Weights of a small transformer language model.
Size: 16 layers, width 128, 2 heads of 64 (1 for keys and values), MLP 192 SwiGLU, vocabulary 778, 2.2M parameters.
Training: a variant of Adam for these matrices, 114M tokens, 4390 steps.
Each number is 500 + 50 x the weight over its row's rms, rounded and kept within 0 to 999. Layers, rows and columns count from 0. Numbers have three digits each. The size before them is the row's rms in percent of the matrix's.

# up: layer 2 MLP up, 192x128, rms 0.043, rows 157-191, columns 0-63
# down: layer 2 MLP down (transposed), 192x128, rms 0.0523, rows 157-191, columns 0-63
# gate: layer 2 MLP gate, 192x128, rms 0.044, rows 158-191, columns 0-63
up157 090:478490637508576583580553451463513591511563475496465594547464480498496493524431477541484449484383513528560493501567485557477450581544550463499475369470477471552441517476458540472435429538417475
down157 092:534532519568517520475585617502517565517500446524479499479475438515450601571487501468437484559482482497514494500606478507579452520535434503420460457448393525510533549457491430423506358488468556
gate158 019:501539512445458535519446499524508435483388540513518433513476496443615473551496479539576492510609579522489453484520526476506594540476461495437474550514491583577524428548477540541558481291461403
up158 018:472508536546530567489651547466583481500536534497394503412536455558549523533456451477417504463540544515572479468565451534435485516539494519449511483506589538396407441453486587471521506545462616
down158 018:474481487535478443555576511511481455548493574521499511507515491413512484445548524427514500413483580500439463507533486574479481575527484488418482497505533542551497460467568493521517528459492507
gate159 144:528492544472494436507460518502477464500492483516561551487440512391597573543518597430498495597520515458466532467508518473456490386456524432408519546543581618522511566535542533595490452441529598
up159 145:506482460534467554428505462503428531400553442511504534518494494477578559518524538520613531545570469478474563473497481406463436497449506409397485508511493606587492589574502521526543443504560441
down159 153:602463548489461570509483587517531453498573471429550604479497440446531494586503587505534542461458486445462546439553541508535430498478502457484490533494506565594549528524477521522548511528485491
gate160 025:472522550489550496490544508488484502543427567484406631486528569478494586522443577505498526526514515495513477550428520553551504467489508494552488417500528503490449498573482479540345494581515460
up160 022:497453439514443518546422534441420511490479506578530299526523542565465474534539523483437477518522390496431488465438492455456444483471551444446497595533490490430548560441515483505475513477489427
down160 020:421507443522562450525537394456513488377588578486448483501460564480570487455489552437500505482428567459550439519459520433502555600502494519384479497554562553548446491436452524448492437428486531
gate161 098:464496521473472532478458487453583517504468589522589479495465520545485540481423504516637483539450511529645577511524469436483648458515413523467500434450566468501531559544516461449550482526493549
up161 100:444586555505510462478504461476407497532450444513520475580557520431387445479446497430428515508448504485400399472533445488460391538458625449503400568475456541541492491467468481547502505535494459
down161 109:417459481455561520510507521509379540485459522465471533501551438398468499528547381476476537643506478519432526509493436492489425497466539473552543570488486483513496458439514514524416359416530548
gate162 031:463547503514502521501461519519555496497613516629517548576446520523473593469513625461466513497549419463456504443537431519481492566534546394532472403496529503468421516479530570511543566491553453
up162 030:441496516424569520570482464546533491472450387432532707481464452523562455482555381517515470523512531523637525540498517533450489545424485517532566481492442622558543449569565488487426442441508564
down162 030:552606533538478449473479414532470433442428480551557438475501532506532571563448517512521529397604420452457483558484473489492525476499549421505522534512517402496498561485452472421468453571550495
gate163 027:491494443469534526526479423526461495562487512489580545493439510530490516512547488538590497488545496505515579515400560489529482472539506613555479427523464346540516454556509440443472465407460604
up163 026:551478535489460512505432496463534495546507503520546446482518498548596502491551539486454468561524500562346480504486434438554547484457577437516558608529474511527556613487528477533579448488507553
down163 026:508559503531513487504462457529454562512503455488459518547421527513483554469403497494527543385455439483580530521593448545417508486466477512496448481526512488585535506494436427556476609475456511
gate164 122:465453524498478514560490468541535456457502535518406601501428478510494495521477454568529497542523519503557525543477610568476580522388551538432578490507501463506540579590544381569537492440517503
up164 120:543468413502552558567433518578557484478538587553475600563485519515461482544546449571543454520525533511469540544486574532495493551470501556454464458491503437524546597549547466463480485470595493
down164 137:551569473553466524533520494509525460469529507530452515553455436583511504611519428487490486363559542505429515599490558539522573558488541509433511541467567520522511572468513396519515490513530444
gate165 092:477496471529511438439449508543458493471494552467530356542590537537451569403463596418473524512539480511363510477456452466558507484572538533461457535552544524412563473476633512548521466579532532
up165 092:455455499545508473561454509552529468442526534455539557466574509519565506502477574473380508484484468582469446450472539620476438487540494449473476650498567549492504580565520514561488516481505632
down165 094:471464508477465509514437497448493529441589544457519583400536526501401586463521459536462467329501522520521395565391552480488497492462361508488533565477594549523481456533502477477486539522527502
gate166 054:457529529516517417437524432424515510463397481410501569378537552524490534499565501495539530477626520461524453557449575468562550450623475530471524518534536542516493421552514518559529427477504451
up166 054:529489428482417502491405509482482508510576516525544433512499522486483515481555523451436563506455540532457553475503492498516564500383475430469473535512465476567553541490537442523563498465501537
down166 051:389446474474508571580418456558494478587464455525485473489487475478558433466520511423476444588512470627467510500503480539519488481448478419428441582591427517573449546450550390450402450486550486
gate167 023:529484494437518526569382461513430457489599469525509507489515417535498480494410550550421508502422459511495586505434443479537491493529488472526470418488494399501559502457487468555530528253464464
up167 021:516485535502445533485476485549483559515426527473464448579518612469512515516412574437466508459490556466432467474542498487440476542596516489473378584479461581477524511530501466405469492647476492
down167 020:491481437524422596581439549501453594463536509490487531598418504416596434463524505431469492577396461494546467508537492504518533523447521454445500576505541482475502530557497527457606409501569542
gate168 017:471489487462502481476577428497520473488428474610561372401430425463474461457504469559441554454571482525442508508467532469498545449487454401491643471491526454546550498495509511532463526387521356
up168 017:441561430591482534517483534521554473500573511451609548540477476527544471505414388555507482431458433516570515464516471450524519470470524534443569476520409360425551514517538430534569520414546531
down168 017:422481547565499480424500533429510404484563515529495518502446579506573517522565578451449456413493625453569494573470497500487480526438435447500556523518496563557369544521481524432440561461394516
gate169 199:431547430451448438496435528499571505490486567448444506463406529546553580524478461488573521490571473464493530442501501516550447450521472577505588443497461565540406535581418591493476529493379458
up169 198:571485541568553536525612486515430524547497436566521485503586483438448378469451565476453557539467522489562462569449486525476589539443495417444407474496502464501535413469532365486570529501473513
down169 180:461458530531549587508565508495415501438471437497505510457575467485460468519499543544495516618454439533509455568516492543482523542483473459488467547540549457487662382486504458478437489413550588
gate170 136:395404482516449509571477467573475443419537434504501601523431555425480514367495459421505528460561449557485557464428502525474476489487528497519472500470479456430549532511537530545483459535545563
up170 145:434361487503499547533414470570454458500427460498494508435491529517479518485478542429511489536425414476465457473488432535514410416480600478484516528502545508474536477455468534542475523560493559
down170 150:497439457539483574614479465546433375433464413501532524508413485524479461488452481396470488339475512520543517435516530520477481486513537532553472506560519505497571491481488500450483419570493522
gate171 014:538488493438413599436422533510497555494461550516506496564497539460535520495500457510659465450502460557439496438457504486495640524485566465490343541493450555505569498475464568520486492641469516
up171 015:497447553505532430568558487544509495498517536477463464448533542496611537446468440422477470460557523496315529560380482533459529538440520483550488473477534445471535462511432490521605476362505636
down171 015:574500430483545453519454529464465395534529501454466573484562517486460531500532511531465499524528550504557508443547432577554496458494432388503537607551548534457548508504489481508541422514483458
gate172 016:454461426555543532568574417487555515484506591525465495541527469457462465460456533372558477457456488539410461481397468520491527422412565533519427504540467539416556528508484538489458464559448519
up172 021:459477551499531510447528542469458527534626445562482551493522497514561523506382516506499505497428493434545540513478524468441491493516475589528495575496504491502444483586406452505416543535515492
down172 020:546579479496506408584535435442504452468488537455448432514577463496446552486495473476542483546490554542536566526408489434434455412523457605467519447489480593534515410532517486513529642475435522
gate173 100:452555486482489539377470513495572641539478480536410598561541503487541515447467472494521547529461505457544459527531613472479524582556486454467527490517565526443463503555532599486483458493490525
up173 103:412499476432471539516395466459472534448521464555456406587577500477470505425508458458457524493524555489478491504521473474505387532585507513437526459473493519396549503507522576490400495551434533
down173 113:526523498486490529474480532523535651471528490482499548546527491469488497485499538558523557488471519515501483549553572479519445499562444462398527519526542525478457464498400487448471509422518493
gate174 018:506465422461496536500522521496422443505488427484488493457542499434608477455460471467506555439583531517492563483446538455524572532457499399556592450550421464543458525495475538508424547547455604
up174 020:474514586549459468492399507525538562494501463516533411507547490507459503523455453423527479508477373471577438496537535535494542419607457404434457552475443562480489463491473464513521556639486413
down174 017:548510446494508528478609542536516562548493562485495532554597515485482515462401437466476459487446496568435469605444584584473534612527556494492520480474559460483494494488583452459500405487572514
gate175 021:469525499520498549509437457554478591520440559519481464503556521477353601460489548441445500442541487497395490454533526467566562480455500395437457484487610495500489520483409511472595510545502438
up175 021:510496542505462501433468505512480471572380508525475409574561503469584582542559582372452476512602478496406492556408566547477543515438466487525516584499518464565479517516465502497545487435498527
down175 021:539535479435519482608464440420478519511473519391512487496582532434476533590440482433503551569400563524481510418475480505519500451572489443560406471544501552456553513525403455562533619404523501
gate176 021:463457480480537455499465437532571520505528515502561435505492497502378530441477540458481475479595607515453504430433520484498462458524488463532452474493529547449529510464529481569592506410483568
up176 023:529428505459513487562390501483469481495434414536540484475570474592396507518438488441556461540478502457504559523516457493476524450606523623530552508445459428474496450468468477471523517445510365
down176 022:494577489444426483508504528580492528516426491541377560508488446527531519506521560543407442624507474452487490474517465523508525531469507468451557517518513458511510554504570550570440420533410488
gate177 122:507576566592508477451467475599487429500565516550538457516418574506498534558502472475474579513551595562441459481491472544489570559478544500489533486563413490530525546557503581519523493521522433
up177 125:569498503437480454469605484434517426528459422510566464507545440438513498528534517494471539466546487509452557542485508482515467442524524499531456572560546545596504448614515375482476498526428536
down177 134:516416451460486561541482549447521538532459444538520541476530500491533462546498523498479493490441466433512456530518477485494455573492492446494517499444489463421499435454418452439501211440492561
gate178 016:502471550490467435530410464513513508567538453502407498468579565502517545444471486466467566492396442473572479506484398559498461539565552528552579532485543572503493503486528500426461507484543431
up178 016:491560508480482492523469511492430497499489462527607431537461484502476490531464484615577538485513435535394532515568485447501494438506556532569494388477428474508468496478415447558516465506536558
down178 016:423553501499492500448454452565416467508528521551417466476427469514510486588495468511469511523479501513494428464403525531505532496389574466475486408413556491524428519522610533596480566484609450
gate179 072:391472506436481487508615510511473526501466622451454438547493522494476455479433484370503501442546571486422415509461494454548488505545554464388552439539490525443549519545444619465488538550495459
up179 068:414490429597539491473471516512473544440586463508488432465514583476377440456421588338404503496543417479522496447529429488432409499512506497422488496517506557419557585509529545553497539518516503
down179 066:535430503488573523514593579498624502499510452497508521438530448423516399387514505461469546450495563421506501598537502411448481485495444397435536476445510495487498475500549525442446432464559510
gate180 021:396433500502535522543431521540490573448498533581461431523529487542376446513479545522457498495440384491461468481446478526462527445537544539517476461491467603503522573510498497578549448602462437
up180 023:449481503435545491562669470489470473494443500447498480533443530493507474558470574618533473522548525531570529503479536481515423583425448443450568401520540468496487530552484503472483482430488525
down180 021:494494540426545463542557447560476612459423559464567498504590507453489490514516525459489466661553594555458440503492429506483537480461466423600539533471517555522468526482440478558513544448457463
gate181 034:567474435516543437529379513472521514513418465568486401487454471475518491467524440527419561545424431519477483488513507575518490489441488459504431528515434493512558497574462517588535578466509466
up181 033:504498485512416530505604536548533511455469559456405482537564549481472515462451552432469493483501433510384455503477564477563547489543483474436418537542503498433594485471483455510486440548499510
down181 029:429406544541451468451517445562535553544580502470554506533513475574417500407465559512442509672429500568618448499542523485465453490498528540466547504531518525473504415433488505512455522505545387
gate182 021:518451522537512478510529516562517512491491477389571640448446517471411517518556504489613568493465489467449455534593520507473592395521505565528440459500492431551384445554514487483458511592446430
up182 025:476492504495471451425521499483515551535561475559505589456521535467499472467537479523466546511598554472409510445521428440517458570533521495482394348554461607491386447554501519555489563595562472
down182 022:486434544558552372473392472377564504409575459575512489474538534508460506515470443538506496619484508485486558450548459538490537467470449590477512448545503566514455436526497539467542534531479457
gate183 112:417486405548490539520464566516462486469445489476496469513478541463474497390555512415499543470464504468507486439465470495553438468483576570477513459455494478565517511463545542487425464428378547
up183 114:480489496584539550558471528556473457431518447537549505512438475489505549442455501480543513510552493542499605542554442519568567445555589455539530529509469367524527481457425520564500437544435551
down183 138:568456530531491529506529485538402422404543449492569508474464466503520584461499550466521525374505521450513480469538526583567540554488569471584475487501446460489552498450501515501434214491472525
gate184 095:481501517587478464524469584499429550519550478580508527502521553502590509512565435527496459537496527527543527538614570553512494493474533389519505523448547435481531440601485654500521491445499428
up184 104:472610517539484522452473473509523530500398535532515628427538512524556416446555547460537512482602486513566498441467459482533435457545521545552528574475472565509392442441468481587480541472478486
down184 122:520532497503493521548445455516488382474542473519515421543482544607512502463547500478554466448494531501448462484536539478544472496500494501476522501461563513516419527514442451463510274469513526
gate185 023:483500522491566430504393544488533533522501454366438587534544485527561453487501437348524523495534456495491498471474518511484470515573508619491528486489526454538495474459528497498449430490561465
up185 021:581484514495598421534503505565515488540640464467499522457495489527528490425542549502539612468417579491435510513553457565471457534492513553491468520496365445511539474517514476527414580431476462
down185 021:460549530556553538530517502378410504568535526496490505531505598552588453507511549394429506534454552520452440512444435424515543499490457586507482521436543421584592372533489532511515391443489399
gate186 018:456493490533514519527475563560509555536558467548521441499510454474636503502513496491568564453477455506333524459483460498495565519551565460523483486503406516550430540458496569549505513567456495
up186 018:455520519626487480439541518493554517529486536574529466501508504542527488513527501343447538540641529475572464478481442454548549396551393586595477564539535499530428540496386474528566440612483543
down186 018:438525479468502513457493415493612441497523515483509547566503453491539546506516490575550617568506429504490553474546477535459487538555485494391468543501478541496565504513527581455458423525563524
gate187 178:441450441434525472496505498550478581408581442540411574566562516617546501455505538464499509544460534495414395527439455532398414492563460596486505510466509495450563453393481513508473469511519492
up187 172:439471451498533517475538521560501611447524436534421496558558477532555499439465564526513503505439553462430432539431457500459423533530506593453486484504474552460528449419481551480510512569475466
down187 162:565499433522516429514522456571517569425540461486524514498512505531580491422516604481540518394356568459411511547428477517449453476587504533492454471489511541436504515406535519453507491516517468
gate188 143:458415507439483639427449499484448471484491460427482435526393430452548485475456484508459502518465390492506510486534495444531428538455551564469623559496511525522507531501525448500526461528479569
up188 143:489482420587533419513567540492596553471484578463547456406528528586506528492542512511458490514542523534525380501467397556496516528606413429470509530530524543456520473467485444518447495508532437
down188 154:402461484497549526504535500457598566550488573454588465455562495506574559512559513491520482611502458513516438534437433627453500492485554475479509500519554443507489494514517498539493463528523390
gate189 020:580485497481500522542584512483480534498489495442435467516485461473493529450369514516506507527508585460483549487473508517516429574420451479509512518520600433499580475454495548496499590392471508
up189 019:517484517415514525531420516432465432473404516534433632431489518446403514450515496508455536516570562466488477492514491513481454473450495523474541460557558447512517557505431425445367522486478426
down189 019:571434442411495457513530538548509520476532535463468502446436449439516498499554468555484527519499449502557487593562590480443480542373435423423513470529494515559498616536497507425472345552521513
gate190 174:498416444488492558485422611569468546385504565522453523455527468491553551378512552476445523476423471411522478533589547605402444457503551533465473473500373512439557502467505454478446500494479593
up190 183:499367446446500517384460585624504478429508577514435518467551476518479555408452492504450516432380539431541465540548516589464498461496519562447521485506448541469516522476496444495470505505528593
down190 173:595458485486464470422495556550534443409463564548516461455529472541534514451463555472444526345436519443556556560517560558544479504486526513489486489516463514511469554441579459459510528495512535
gate191 101:457522542529581560563473367505509460480513559517481514550442527449513477448457456491504421503504510517480464515457509570479447566375580473514547417490530490485495564480396449546395462421506474
up191 099:454585557384470592503474547512474540471450560507424585490435611584478509422607491441604467517511466509562497473461511493489508544540511505571548499481530446460402555507409465506456420492548455
down191 124:493473424468530547484531509514507488511496502439503545532543569479562555396517490544500489517501498532487505541506489545400497476478505506509527522490528468480499514491478478435513820445505512